config.toml
norm_place = "pre"
attn_scale = 0.177
init = "normal"
init_std_up = 0.0196
schedule = "wsd"
train_tokens = 136500000
Each number is 500 + 40 x the weight over its row's rms, rounded and kept within 0 to 999. Layers, rows and columns count from 0. Numbers have three digits each. The size before them is the row's rms in percent of the matrix's.

# o: layer 4 attention output (transposed), 128x128, rms 0.0916, rows 27-31,59-63,91-95,122-127, columns 0-127
# v: layer 4 attention value, 32x128, rms 0.0456, rows 27-31, columns 0-127
# up: layer 4 MLP up, 512x128, rms 0.102, rows 0-39, columns 0-127
# down: layer 4 MLP down (transposed), 512x128, rms 0.0229, rows 0-38, columns 0-127
o122 099:518538551432510520457536461562443545481500555470528479475545510534525526473447479510520539482545435513410509500535505544502627505422468454496548491528507553504435509452549445509456464519498485488495489468488459468508507508491474396524575529512501467543474523471460490488461450484546444530517544448492529531440481473463540457409436507499461454516510560427426480438487506436454508464503
v27 096:494512550526512530563486394447531479464559541524542498476570541594516442519515479530475487491602539533490534549474531419453504523528532534486512473484511515498524488511504587510429474552462528524525425476545501531526509533496447466527485526493429409572564470554527474411495470545498569528457448530513546466507470476479523472498481521518543486446564557551523457459513456516472500525501
o27 082:474571473479445581565534545502519483402570508478508500522547449527429434499413569548457530495478495486443519450516515527487433466541489494538514466544404481488464577536496484525494488515488529526478539530483447492453524549474497490566500452493454488479527566467490503511550543442515538491473549558549418449547509511538478488504432488498585575446541530500521560483494510480464501469479
o59 101:528469500521489522469481450526478513536535544590525543534457458522482511549489519478553523443554499520369525459469543511428540445478531516526495565534484471427566543494508511483506453466495494453500492484492537509508514481481539506442518553516479470507542542495451495536559416594457479560523501456548550499550517497566496584603499535500528485578499471446445463517519520515521517517411
o91 108:566509490494481467512539513493486532567536512557452554452441429508517478529515522516528500417469523449484497420500523467505466450477458469499480484491468555574493501467422442539552530511571449495543499539432504391487494525437513492473619497471482561505519530470474444475500547488495522493447460432436496525534508555506583425424530546552506523520478502531501485546492502574502514473500
o123 093:502451475494524508417500528556532495473398455391470410497462524468500546419469447554476513488485530450575466511482452531506579517500500489418449499432508456467514467464532464506465477486518484479463550559446526498500477507544525529553435548547552552426497478488479546567496508499543527469507532543505456525444467428449456497506524413472458521524492548454541480537492463517518496495516
v28 113:460438515448472511543544474496529502477498488539570552534446542527564470468569507495542486571427499481538524515477484495562500572481518526552460456521505504486533393427548477513466496537489499511560515488507462456553589457531479458547526493552489534490541545506528438487484479469525514425497475508521446541501471481527484476532472498528538559508528519470434488564513609468414522586432
o28 079:462487397521422501492510490541504460473601433521482491450427507494456439529553447580554445492502526456492461502468533518537560501479474498525474513516553495446503504487440485509495496464487482514519523526474521492506529485447463514519488416500529504513532565432410549497560478579421547410510436520516440491462490466517501470491539521464468499543489574504479486540555547487496458473403
o60 097:483442546530502517468421488538439438568481595525438442588559476496528543471506547456438475395574498455495534485516539522458472443518473468509524524457476467533482529472514522480522491535561518525437449510479573537400477488606516475499536551478517491530487525487516504529454565502520501589488519538471567459577500514449491520503473495450502543475515520489527471506504511469518540495548
o92 125:566472514491505489473483488512519549505527511367470418482585456484492507524434549491562528493507448496515527491473508550455568552490541500447477443447451497509527592519471518439513481504488470483481500522496477474540443525473509560516513572485490451464515499407457566522514526482545442562544529465529564536571531441555500481451548463484463408464465474442520476532500433478499506505507
o124 093:524490480493497460506568557490527500467477452482472513459528440454503487537547436495409475494507542488458508534572488473568481489495552506555478511478515487486435561551564525517493530514506516464567523527513510516484516447445520546419545465424511454546500457553564473419476504505440485492438484476432516529520494531551549489583509503536532490484428518592561492531461449522484447395540
v29 094:556433490369525520503526480473518471468473525491514521539536478488475512476480412532510432529438515524529471529483608535544456547533488510439524560498517494454493522503526520519526485503442456528529510444497475496482511530530511506485512550442543500499584484559462477517402509495428509570466500498518513551477439454454508502582456524574489542429580517511455427485491482474559498565487
o29 082:529445471484487517494546441468526482455475456542473437524480542536546562542509553548455478503493557491550492585466502513476622465497481482479485490533389497557461511511500481452485480550536485570473509492471530528387479576510486426497487492449496475508511443511532370543517493521558511566462510526535459540580497476564485486491466491461547535528517525462468471488461477477530476488484
o61 088:516506509516551502526500544547463505490519436510477494418579539512536446553498470439528552456480448471439556477469476482483521484494539468545500468509507558509537466504498502522546444479559558452538536512458542460582528472531483505482489464498473458455434568518453561565551512571507521500541559475429463479437417582508530450511497542444467498471484500483513532572517502478545503494378
o93 112:449567542482476526474478458518464513540551496454528531519489469440459447444497574494460485505453532444476506504567466473532523527489529488472537525466570471551457523509462511465471490451516508494468432587418461493499489473564438534552494504520478537554465545558522573508531508467522532449572471519413544488444600462527492563521487447484501460423454525461536516527526494521424470455454
o125 090:513470526591498503460402508546553492507483498508523538499477494460542539505524563470551583511563360541449509457557495531458425450462473525501484493485470556510549460462505477559547511546479481537508517507504487427526512488500492476515502520548461551536468502417530572453498525531497527455468567466493516515501518524463522443434562552497528514515482533576488431572496527509496572557504
v30 092:550557485534574495507485465448501467563505481482544579451461462534512542473547468455451487501482485478498556495532518506563504501470423475535541413483466461550513541457456567501514448579429485499468521473523471449538541512566505492397523464507472412446534503460476449570502530523525499494553556534518460522522485494474496483507509518551534541439482510445530540459528603411490492482524
o30 085:508445483486518558478485494514484477533434410550520585520461565475446441483507501481490531501430574520493576518461527532523539496563501524550444457518510525490497550465493488460526570573542494534517453505514458468433477536587534436452467480522472507505507493557472489519532461492495448488443484467557447543480529579549529488592434541499568551432529519467572514477472482487464491538477
o62 100:465511489433526480513460518551499467452512451448464427521538467496509470549452483474502450463470527500494406516607487492467488534529473537453518472519458454435540403556490484484523472413488537525473570459506492444447494534440531482511491488519443488373459505506520501506560440522446449535460495485506462428511483462462450483475495481510472396552530556458495467492467540507482458490530
o94 108:524486519477528443509507518464512497418537610482468458571538534480529520431521553473569534506542480512566458510460525454557611479503584483532501527538468570511497532514501421484425520469484550548496475524508501483562533473486505536540479545559547484607569458497478531506417485482488484536460561502510477516487503522494518527477520464530468483507505439493532559515456451566423534493489
o126 090:487535517517455589456540468530516600500546496445547505517469500551502509543441568564518500494532465501388472436478510472465474500457515472522531496494538403477483460493490506571565523470563492498539467557453575593528466462480435525560492534518484548520494495489552507476528540502483496491512455537443521466505536454606581513513505526477511539499567504493404497545524488498523513501472
v31 097:501464495485528515522424486541535497502488500534489496519448527440530463509505574496541542493460490457442556466464466527528523471546555539520428538514513479492542471427546518528481466463565535519517488473450433488534477430466559420516524486530438468483440501525564435545552523484548470501557480557517533452520474556418456459416483419456452501398504564517530465460509514465516533509549
o31 086:493548482507443447554576457581558490566461536449477587523485443527529463495493453487455467422500495495533498512550535461475532503488531496486423535464571460484575495422520548528496486476472490499485507435530495561422497480451551559540515516492469436514449499453557508501541472514438497465454534479488527479523476557552570453444478499517519524459498484488515479600529498468468504525598
o63 092:511498507507526477460532540449596520443434499479435463512507523526455464470459531602530483526453475506521455466504534515543441453530457510588480481494467461455453569531514535526543488519499512519547522488549474476469492564553471468458532544538460487478540485496519471507443495427505544508577447513463466521440498425547440507479466443558432531509524400492480500491526560516430419494549
o95 137:480490530588522473500518522461489478493564496446545538494555512537456580493560430547537406481575502488496516553448451509517490523517508508517513434502536509514469505576532529486520547569498506526505506561508594470533548534519469488437466458460517523478514574501414450455449544473565551486506490531516457530497524512522557546537519545470586526515440491480486509451448470528554458439424
o127 086:497481483395476555485438509502459534483546586533490426552496494400466483542457550458510551560520554530444487481558484502482543505446517462416568446491464509482475506517478398417465484437465511507510530515490451549490468495456502536555498523476533498501552457488461552530506465536472474567508493498563505524538481458484461502512552508549546467545535525535517497431526482512543582451452
up0 108:561502523485502455454447461472525471508407509502524538435572454527541493517465489483526456558407467474517454519469459504530532502469509490473461493495404497495469522495472490471493583497459498509544506538524545455557500479479500554510471485516498426495494472547437514550490441523554455501545561494554425556556482490525555567468540546511423474477453412608489501524520469522551462449456
down0 104:442560560460549530491487496461483516488539523424485446482467571473545501559477557486470517533534550530540524498517498543555535535521519463501538485525585460473525556477476509544527453535562477487507502503412517461527487564517525472454492546437491506484466565482564455460497492464444596534445524444412535512484510491508464522527548418524523472586459563445534471515493519518594510520536
up1 099:497470522542450459504462516517492556526449491517550531518419470479631514458433464559442580465518494458538470512523494572525582564451497466513595488499473471512460422498439539480499530419450529529512523552529508449517565491491521538537531513535491436446487509455538474521526449448496503468567493530463507498494446547497448509488529472509460511515479462547560519510531555550563509463531
down1 094:477452469528496526513448492548578504513479472500501522532548497494459504461479486551523543517458496469455468425517522469527503406525485553455537413477517521513496452454479532453535522486488511497466530510465579499415471534546481492428548534422464445449521551517427534536486540540453458483488501545491531454508479489510496496475459538505525503402497508572489575432433566458444416581499
up2 101:516503537464540510491580519536497509552488409561440458427453403518538430488494524561465507458497571513505501496539508543552525485489545437541524496481515486486452519470465477503474547543484454470480513470538507499459500500474438564566467463491542457494499506498535556486417526562485575476454499438440470467616569530464510488421445566479457474490499547490478445531516484482465461504512
down2 092:533551513499435586511540547523503499426564524528473611527524467583441520480478494456500474518493502509482545545547506550433494509482459505510467498518498448581492532527538575436531488439481492516507567497558474483488553544502517502428470471560465504473400551472477527455496534525585568502555480498533510460402432491529467486532513503534461539548535516526446474560489511470479505522488
up3 003:481476485540476481508536526497472518427589454508510533525523582502459482496468515471421530523526483404520488513528503477525511532505481473551512450508429463499509548527478548476541553436495507541519504539478489573490497515470602425579484489549461485502470479550544451512516539524556544511477554481476521479406511511557458499504402546509423532452509466530527516537580567463467413491492
down3 003:443489451487505462513431517514576489547408537463574460515555530532548537550483493445524428547507485507569481516394503538507426476571485504429493480455520423517488484519507475515502493528482490454589464537438548528478504512579501536466529490469510480495504444454524576566461545506521447505479488531498506514532476514505505525506510406493499483516447424466541502560487459416526467546525
up4 110:493510470556507535557502586556455487485432413434514540514467471506463465605466442506482524446432530485525431506522452472512488517512549517512491466561493507458423499516563518501454555457462503535545492542444502478493516524496549591555538466476474508526523502530497578548481517548473524472452518534491441554521535512552496527490554468521552552438439451496544566507427464553508502491549
down4 126:511482435543557438470447564594458459475424488481469510479477390482512468415484498511520517480426445550479562493528470519521512503468579547498523541497509542437464507506461514490478529583494542508454502492592487527484500491558538538520445456529533457446477472520489519461498469509524472453439521539439480512549581491541483480494483491531483441458408438550544484462472480545495468542497
up5 116:539512470458515395487470522562488520520480442492429477512534482495549492488467461505590482461534518532483449483461525493589501543519471566532533474488449542542502530428441487481487521433470497491456529567465524569479516489455477483553555591539522517512529493461510505545451508602411422465484511472499458524497492562523477443506436496472563512537491443513484522455450553451568516498480
down5 110:511432483461465483462558579471513520494527533514516500470471484494465498483489514478490444541486491465537539478513510503538515476477487574528497480553553524444466488503435481564520451400535560500574453467420511476516453464466497428500565461513486520436507482437508501468496512495522417525486497446550457581499382545473429539521501526523496506446435430553437561551515464510538454536509
up6 104:504571488464485421470594468526434494444546498492546557525469517473486555530524497501515539510498512510560455504511474493461451426457578500510516439470425473470496434582525507490538528441523493495505460586476528473509510504507454532629561509480519491468508539489464445527557453505543608511421532489453468536534490465555513522491483465552523502490533491433508488464536500512545458545535
down6 114:557526527456451436495505497521546497473557526516488499602493585473492561499579476504523556524511472502561437496645490504537532473510546412483547441482460522530578484504483454500430503449481466470501475470525483502519444555451462505563488483590528517544509537513475511430527548452470537545533486476459449521549515502512527555491490539484514415481469492483531485456477436500498540535508
up7 106:552524459490527496560501590537514545518463410524471568411517496497585568452544508509514504574497521558530530542498450526467475476553468501511514520514531470552496517519497484404453507516485526512475454535459429476511417522493450524531529505448480523499517497564452492441481589459468457477423467492443488530488563478563552476515503490481480505479566515510545441553458452516415462510500
down7 110:518497449556441541517430509512505529554501451482433525510424458475493472535482503518436534570533459486532426519553479475457468457527502465494524478545539544476472503544477507396515494539383514607489511501457476561504435488477389502488574464470467506486472448538505572497474538489519499547508476450485513504599517510528491532488499510457526459481562494511539443465567470525507452501511
up8 097:496537470486509576581507436491466526502510437463525496537566541490495525524529582590491477527538441513555475461520468484492479496539501504516556535489493436441436491539497418468474489525460508597460524495557498561513559533511436449519482489497502469501482472516455509514441467490484442522544476551497445504528507415458564474469436496511490500499536494472423517446588378516495540465498
down8 096:544505538513462524510489469512541447410547507522544461501551488523531462437405467510475547501467452500504500577548519490443502421499579514584443501456461580477517530480510490471486576435473523477500526507466484508475486496530495455469437577528488471492494513488496547496433460496514529501499529443537469484502474548499477562431493422604455457531462506499579557530473574481480460545466
up9 118:545495485497534520524499507448521524462476540519544481523442427414545414505497596515453460549537536396475489460560487582542521498451511482538469545501508495539473499486492538485493491481527531562545521586464458576494488503465463543496478517537445506555524478535562414450480477457511420481519458491453537588479521482413487493471521497468495518545498510464586451469497518467477483560507
down9 113:539454496461575417427472480512500531457424443468521526463496491485569478512394525503459466546590484538544449501496513567502465473517468484412567421555487508535513535584442531471457472454440558528478472526534487499524442522489543551449555515532401514502540490473516543530511502443496536505480486519470522546449509502423480534446488486468482469488546473436508486482513476501477520458521
up10 088:520445381499543462466434490495496529568479514406519471496490516508456511497502509561436397537561486424494487555479490474601492513533546491470501535482431540451482498504584499455434447563435480564491469499489530495502518486451478504536578517498459539459534482464486499503509481511482487530465503522545447444588455509538525520464559464462521479512497463530539499467505527453462476461422
down10 103:553611491472417521543562529551499505454576546495513515478518524480385478523528443455525523514452483467526503504505531473483517466517576513481581519520506527485446483496415519430525510461472488529540485448570477524433517514504530487518493495406479434478470504546460537596473509547552517558535454479494533496492535522581462584502484509564487437466552495520474520481525473498463466516496
up11 102:546558494481516552529472477548512498460437385458543527500450473463543442543508495521477516549583493550496511523435508537505480498513423436441509482478494486468505482500516537552570523531496491492478459518545476677443480501466477512486509491496501474451450570503421492411506520508486477479429521430476494543520555534504495483469528511459522435495488564442516485458503481499447481493458
down11 098:477480491479456428544426467509590439551501521524429529495540449464478493451524533492504409473517445485522569527457482466491482543466485476547540432555545504490432473487461465431500545495505563503528485522456496479481490525537521464472507493528452498504491453511531574494449482427456548444574508480542531498451470471495483493603431479532446508482433469484483523495450512436494499407571
up12 096:407547567474576535487482500585488455515531557440519512556435409456501490450474513558544479489472519454418483485467427547489527497493539533501560431456514553520490600531495470461540498456560490495483429486496515610512537496451488482563540490474535485519483470473477514497502435484470457503531526500525498447502492513419481486518488464511462494448546470509506454472543562535439497528442
down12 101:435473528478480461447483481445466470516480481474447493498573554454561491465541548481488487398615559529559456544489532504539607526450524519484464462542571497549504542513557421484428529442480524481484505454469489494479503540497543475494513522477467557549523500467566527506446532434523524531542537431509476517500529520490470440469409543513493468546534514533487461494502461484504439441497
up13 102:443525444552464494552411620516529531514508479514487521524470472422452476494528500480467474503499618500499485542490503467516555513552480450443485518555572534457468500497432510509455468470517524534427522499492460526577500501535534480528507503451490557436536557507478504557472562534498485462527508465557441493496452455515506524536494396524518511457529454479522586549472425468555506463490
down13 113:549537477464542468401564444478557421506473557467516478495554542527472528493482459541510539464416468523525456516498457525512542549469578547495598548500429428523520481532494493539523504517524484402529537501550547478443490482444483469505558498516449489491481431568464522486488506494565579527474447489483543561484550484431495540488492518461498446484532515511521458463534455503505577531468
up14 107:430535555485501469477480469484507450457465424542556512521488535489566460479486525457484509586569491508511472507425496531520479489491522480477528540528448510455584496488525504508505570432504454467473468482552568479548499481527424461520520558607452585480518554498490485500449488568501411501513515441481436462463548457502487515409534513571497487453510437453487446500485529524460514533536
down14 106:485510536469501580484477414492496479425469530560449506491509483484511509561522516549499552509488511468535527511511504518478501537501513519505402468484474546492534498407504524443494550586490471548525522511471608594493489435569460489539438492540567471441456488568512457464506526485517520495514515564490522530534475457501460521458449493505494536397524566515535487516542443481620480512505
up15 106:503528542508492452549449572431470480472462479477579513555416481461517526445547477470479463558532484549487466558506546510505497540488491525539515489562565467444491472486535501387458540413466408558547516497525462488507525493556479455473491516526483473445520553531534491479479449482475494419530549533553421490435488477475480476460491407463531560449478479474434525474510520484512455493471
down15 110:421484511542534504493558495512547543499609490468481538533535502543502544509540505530511530506546500505571547452514530464496504528544509469495427491497495479518497498507508450439476490511491501462456502531508539587512428576534513500628532456510513494426545514540533498464449541495534489480448480529467485534552506521514531460518578505579475510444467398531497516490434387450564465516467
up16 118:524549487430514531453459521453470434544478472488508471481441459518514527592460518505516499522571485569487464447463454459483474438426541538461465475493456508520541469490476526569488522512511531529487474495552523498388457538500464470542467494567491544486475428502457546468428541521477492456524544508483491541515521515516582565443461511521535489520568464396549436527485554542527444548508
down16 114:513495489472532524541524556492474528459523476470504532538459506507530524538536527507522526535515469503512502562479506506346530500493456526509475490460547470586419553480542569554568545560483475462497499556477474473512503514559485494470529473527545445418484473592488482539436527489509537456511500447544499515515486490545553445475419575545466507536540474462456534522540519565436439553558
up17 115:538445507525489524427499533573468497529520436446516468507509452503517535486555490547461421502544508518526471507483552534552528493468516512462435496575497484472524459420473464496470558500509511536459433464530548531552511450499507530460479474535520439532526523526486520522542452528464492501481430593545455479592476508504586554533519518459534421502547488581502492549582462440588470531519
down17 115:500471529425489407464446499489479521534467501531477507514477554476554506502422551452455444550492469551484579456461444445532456532493442480427566491482472478536486497480567499548419521479525526576476514469498482491599470433514519520488511449522521482510546420517463532525535520551525498407457541502551537549487520542496464452574488504495428502511534457448459443536474537514472495539520
up18 117:415535553484489514517498519487509435471474558506459493524475452404536476507501578431394467544457573486453544538529540512504523488485488472435505478499477506556517544461472549454480453401520500485502420463511446549518466513468489528522502546453438496481468543522512442532483456483510437494561470520527512569572509463451481471488454496459519498505493517454558427450449462535450488437547
down18 123:505476546458519451540525518495511458418443477462522519516531485529513556509476454431462491518558419559515480576446576455546488443455483517512480613460488440502489531491445505500493509468469576466509537489533448480514453459502433551568496501507526558467475520528521463488525561452485470477484520530485445618474485500477473500453510488491512411454411456484538474525525498462465431521474
up19 110:477460505587541556534479503454556506476484446436510496515506438489452449505493517471460552481469643502533513548504453461530478442490552491514501429534518529523534498472554481536528526495504463510533451445543531538491540456493546484500508597503454528570509521517483462488493537539442495449471517529516535525522511590490553501476469527440534563471457528453543496650459466482475504505517
down19 110:474577519458557491560512536486423503519506532508536516474499553504491488555504537494488540479379518475446537481508413526532505539516481483528440476498461421506550507549484489530464471421531528523484469511438507529564518555535523506538469479518563512498537535492511505556460479480481441530457462466539506546479603449509480502479613573516449474534544501461448474510528556570522482488406
up20 106:521477443434536470482443530492548489493577506474468515480461461525498489531469501486503541487529558526474415488500526491518505506530562448479438484539420561490512421526500501484486489378514499504477520527525520554488501482343524466466513519490558534474505557462475503456469413533462522560515483503604479479432521583528483526506544494474521487532604551505478476455509504480483514521494
down20 103:504586503517475512477516470518460535587410518478451503527433550446551548438503483554462510484483473397493571522545529494459553519544509549523523439504452482486471518561424479489498554600457507519512497497492447461464470551496569479537500455506452493452521436523477529500508496497512460542535466448507408445549532501514498479514474536474500499521515409460591564506496509462498491440518
up21 088:502405494493531497466474532479483497495527502511483433524553528512543457561578552498491530497534472482552543455495546475515529515454541484463493546504461531398504607343500437547495523478449573517534392497545507558547473542519495581504492453504577489522479529521451464531523532508455518508547461528488482518476489445464532492514481533493528493473444473450518425492501528505457502495484
down21 092:534476543481584510435471552538550502536482511510453574480502502529504513523555497485467582438401528542458482525452489527458508497449492451439545449464441500475478523566477480555510535474409477450495539511488465532551486509508615507494500498547535541496462505520498493502502476545457553482526435451510438517409538509490497489539455500422514520450535521496512509533417563546519543546436
up22 078:543449445551546437536571529586509512604509513561539445443428458443466533532516499482431507449532503450551502450496475465480498459411511552563534523484482479397478503524471494503499600524554497467540491574506482476420516444499492500557534525499480453492502481476473386519512483537484516460499494490515460505529500524481499494478471437492524430488506509482525481439559467497546467482494
down22 090:517441412573552490524491578425454524536532472553493448462441525500494436558531491500433472526496469441604505470521477494440577495494516487499493574500480526414485461552429546522469507412495487485489477466465519491492536492458529498483536510481501608485422486483473470459499508493460452544484488555453507535564477497496550492492476422489490495532518508461520553461553452483444476561496
up23 003:452476533532522527519502557565483545473458506417531505556480484523528518524523481521465473502491458497504502494489511523407543509527474516501479554493526574490486478477577473521498442546569533573493421496501523543559507556476415500402417485515493532441490523516375522516492485471507457471483502535523506561496428511493536537484565449522543451598454506483576528492429453505523525477476
down23 002:549538558511533548465560451450483530453498504445441527501404464417435490510543493520493539522527519501456497492539498446528586497473399474555535513488510581494499543578494529454526402468528524570407461507589474508537497502427448514538481512461505524471532481469464527457533418473489501433552527487463475526482462529465550484491528498506501474447488516505480525453506474560482522474462
up24 102:515506492539514467518513495557498527519521488502488445522472489509474534531461475570557523454509561565464496404487416509569515466531481503532518517476483525552517447451550498498524514495518395468493472489474452455512571510487517520616548463472540484507518455507484529493518484537504501481473479447512510475491491619490525444519506495476397504465546564514604513441579546559479497452421
down24 098:491530558514591479543494424446513515472410531479494439525570551504549537587469512481470413554549564469514543532458477455535541482525461488490488487470494547532462558563434519512472497468490457540418518510511514525531539495543441487473522484505504457461570511506486497487472448541527527531517498528509462516472496408558473500529522529545495507490375555472545514473519486512451568545556
up25 081:537490479522536491467502544503500456415484456491582538459490432508539513495531510476520523511499476494436438449492513473580462549393539474552515568535537483491509464488496468542489570511467577503513468516505452452565549458486518483460505450495468488604516548491516559483598484522486562461499467521520507523459485531414583531449447495525449455543492531589514471532545533478481490453513
down25 083:508541482557518486546436510478410481469524548445473479478426475516577507539477494453502529538563464452520493512532522559545522538455536542515558544489436472440455497566508570521480476493458490444486475450563496441565493494440529436501525463548466509501453428533549509470526530464458484529481595446507533527453483507455467582510493474549499522446419432489493496491465542503467462568524
up26 108:495478505540493476569541489569541545555470523562458491470422534483521418533551477499520506521474492489496490479471498508534453497524506502445509508457526521505514550481536441481520514457551483484445428480546497508542470609453420518515531536461542523449474599372477435563437492553438534453448486503451479502509510488477568537483487484521521488519479479529486453527452478577453532505575
down26 100:493452454442463569437416495467448393410472536460522532519532482488448508505488558576526511460529523526429482453519483518488483492502446499540468491494592482492523503478497464434510430462469466477518512510493535490445576459612579480516487507515542495479504450537529479505452497499528492522513491522515519475482473503445408474584521435571458549431539510468542452499514485478472489495478
up27 112:535495525516491460552456569483450498521563451517546483503517518498479494500460422491518475539556525476441527489502435558547455450499499509501530517462530526490467489499492510538474496521517506558535475623564587518474537435482528434460521462511467459475516637491488522478502509519495477483520551464467560469426516559541509558554503545451479437498501458444475542513563520458458410558470
down27 107:507507513499560427501472542520525539585433458607563507495519588490500533504484490496475473497621547490511484536513435494521485411487493531458501507490529462542548471456464491507512438533525541444534458573496499477500469439488494510464476515516538475546441490469536509481492462521457525513490505528482589491459462495460482470563532477413570452539479545540471415526519447513536566454549
up28 102:498425554482483427518453560453515511491479620554469522503428444560501527431460540436483480496471508482466460491457517522551495523574521497532573520505465526527561488550441447471484493495525492510486495567456489522489481469541441488506517551502470514492537545501444450485518431472544474532564524548527505547515434533489428596479503470486542430509552498456481445551496490461580449510511
down28 097:533500493483509404557442495468469549516504442531550522487518492532564436536559478486436439493511504554537507516458471546467520557592455471488492547514564552427474524546545445521459526447455440531552534514528536542524504458504490512490532483523533493445534498540517450446552473475491457545420428455551452544538516452472471482537485475508457447488447528451547533493587518492437545520463
up29 115:516465491500560503515591493516548538515539469455551486505474484541531514579489455534538510497532533533484472466491562506590511534522425455571549549454470514467532456540464559477447534443514456464456503573489533507432578479443537493434529480502504505517495484432470538420474518531452487476475496481504534516483485533542529519525501493609516522561458480520532477480568538601413465478496
down29 109:568452463540503489477517515490560519490477556471557465426521485544535577480541467527504517477521492485453533508489551467461614473556536529560526549478466444486455504496414521441521495450503511481560519453554505454512576524513550480388516565538481483478503476475488465449461463563564538518531505535555514532561445495560577523523563526461496464535529509562493502486454474477541478532531
up30 108:527589508533541539526495564526523535459532509481495428452510454522528459508471489528508484506558561514490423503513482475492522515476576511534489545465593445490508471415469563485489449425505543530478497533447546526525543489484469502518540496507516519493510522425529561477493482524469561565584482591443486493377486527567538503497497461527547545565540509477502580541528470511521510432497
down30 095:466518513437421514491483438490502473473459474514504509560462568441454548569493559456516476551502429432570515503463484546490472472507510489499486469510454583419535538437548395547530496489528425533460522459547471513501482488492442526522403532457462532542466478487515448524484544433494444523459545524532511459486457394514496467524469501432472487478501490450478481507476539530462518562517
up31 127:521541535483501439475455437480447492477525590508440542469489466544541498488521565429440544528437494538491490555493478523463459493518566511459466454522550539470486503511507487436492568429482502557496491397518447518537453550448425527521577539509481485490502569434510523500415460502496441536519520512558468480581541505498538503514527523510514507563511469453496472466408472490517559560502
down31 119:414482528588578539516442523471479474482484466467585489459496489461521537525435552502583486447522453455474493482516540423501507473504514518563511521526509488523523492518461547515506513485506536467560493510384519451511545413553508491495446435540512502453436416471472437563477549487487496532503494461437567535458484427471501480508520485511441561496477523498503571492571502518474486473562
up32 095:512489439549503471504516522501488526537467491468522477530443521532507521510506537462495535483527449537584415499558556516463457505464446536499516528501467516477398536425500498489536462512489462456562463586512484469430521458500530523525524569499426422576571472513498482534555548582485527484523566500493455504511512477475399475519476501500490505492515487478516560452594563433533473524577
down32 100:530537561470495504457535483434560463544530529460491560436596473449391479539495493476505456518498468488497493468517469548515460473550542491464461460468519398515526515427486507532561455549468533494500482496518466489527502526502496537407518486484562490431539504444469470448494569475474522540540418550462500589458479498463545494529492478547434543503562524503512478553558459495465573501485
up33 106:570520433501544545503534548494469515517557509506565558484564492491540493519567395521477507553500490543451529544577435521522465437526528520507434452481568549539531556493498530498514462546488446509501518516502509527553496445496530535505432445466524467462479506528461475576514521586519510463542577559480529531494451459515446514484523489547482482551564472466527488528603465559457487561502
down33 100:467510509544455428509488527491528483546481494531497513494461467440509519439497538467499508498602504521552543528555541478540486468476504538482418403476602531373526500501467523553499529516465488498520523473460534440503452459548417475462515449451497519546559468521528515504507475509465533504507490498476437580570431566465452493519505490538520562494430568524505512450559484489526535440511
up34 096:501494474514506511566457583480525505492518546472495505503571495492460522506542503419527511451598506534492443492495417477434540497460524482452496558458465483577575572489510497498511565485555414460490499465555481482572409533508519513534530563451403472430529498482465510560459483497493536543501518503494533518485552456493511561542530443491525543471428498468447445439500515480463515474462
down34 099:505479533458471494471511449538534488571504401475491502473505499478511532543484507572534504460444534485545504607510518470488511495500440486500487472456522459476519503417402495546478484492447511499489529560477551496536548533445481491527492403494554530422484479516577490467505468485526576542396500596578524501532479519403468506459444484493528484532472517509508475478506479479545566485566
up35 110:526432452546498507534507505546504526498464493572604530565494492611480520482525551521461493456519503561469469499504502479469567470565500540532504508502502475478440534480528482469468521466515484431532488563571473506526523560511436504530526502489456500480506499508443499485470482421553535419484486526486443553565382532433489446514525450515467462490464466511537476409480565502531460422504
down35 109:485499440561486532516496519532502526540537487534558495467523571493445508485580516502490520582561506506541568507539428505522521463477496472426520530504501544453474505591514497582511527527542480582402518478433516446565487544546472496536553465503503528531443493461538473452487544501471572533455454570490437449563494530517506490579500480480496433490476484415583533484468486522489492488472
up36 121:425485456458495553555496521547552523506466491446501509549437504529512472467477590482471513537536550500544498594498540600416480504540551470510523505564498548541467538468557488463559488523526469456438491436501446494536537449534536547521455514483458460443491472491511414502525501509511427496472587549487494505530506498429495510518500517481440462508523459468506446497527465563460465549597
down36 116:487458473508496474515549488483483442486535512558440559505468559513474480475459472528423464552460549477480558416476467451605466426485483456523521442477474504486511478542449545471467457482474556526595479475572486514510594541526465470568440526500499528526410494449482487438512498488453591478510409516472525500504473529523544464511489470502512480482539502491485524553457572439536524475471
up37 109:451564492552496447553523411529469492542483501516513435566454509521566456468534491460474478460499536540472503515446494541507545478433540496515542512475443479495470498504526558544446629524510498547489476547492458444498482545489447503530527490541444528558427540442488454451498469584470493519450450467453514540468521465434485467554416508519495494487466559415526467510525480511461502538571
down37 099:490507581466498503449468490492506511519462534463571420490487511453468460514519539468556466517542457454446488495549516545510474508599502525455490435522501535526494492525483526464537459552544455610517502545462442483507502489473549492558528567496417492512483419558472506508542456493524466462509539456472438515480514388554448552525546437505511545492548461594514499526507522529561528497558
up38 127:528492481517460436538467420474450503509461480509496477535448556534502477518484583469425504471451512554530573480420521514474483506558428467489457473491498572454551521508440500518501475447475512537562462477459411547516438520509525452541455499439485530484491439543569442436512544478530455483530553511440496549522522488504422501503507468556478447497475546473584428557487476487511532505561
down38 114:472468396424557521472545513519454497426505535470512529526477428492512529520481489547507487561496513479487446473473441448442512468510512547502513507567521480493473412494515515519485462574498551517570520490436493522497529472469500491574454415566488468488475437440550462483520566512490569434500510532535586527532514550465497484474501517459547508571510517515457605485519534515492546558568
up39 116:538521465461431426532481510441512430500497468572525502432582436516468483548466537435501535573558461497463496463504439568537496426454504517477508534524468541516521440515540558504463453518523504500472532528562501505557506461524453529551468502490496489521497534534529551489456566448488456513514475498578507436477529513471530495515550495447457483602556464470555469427570436514500556509519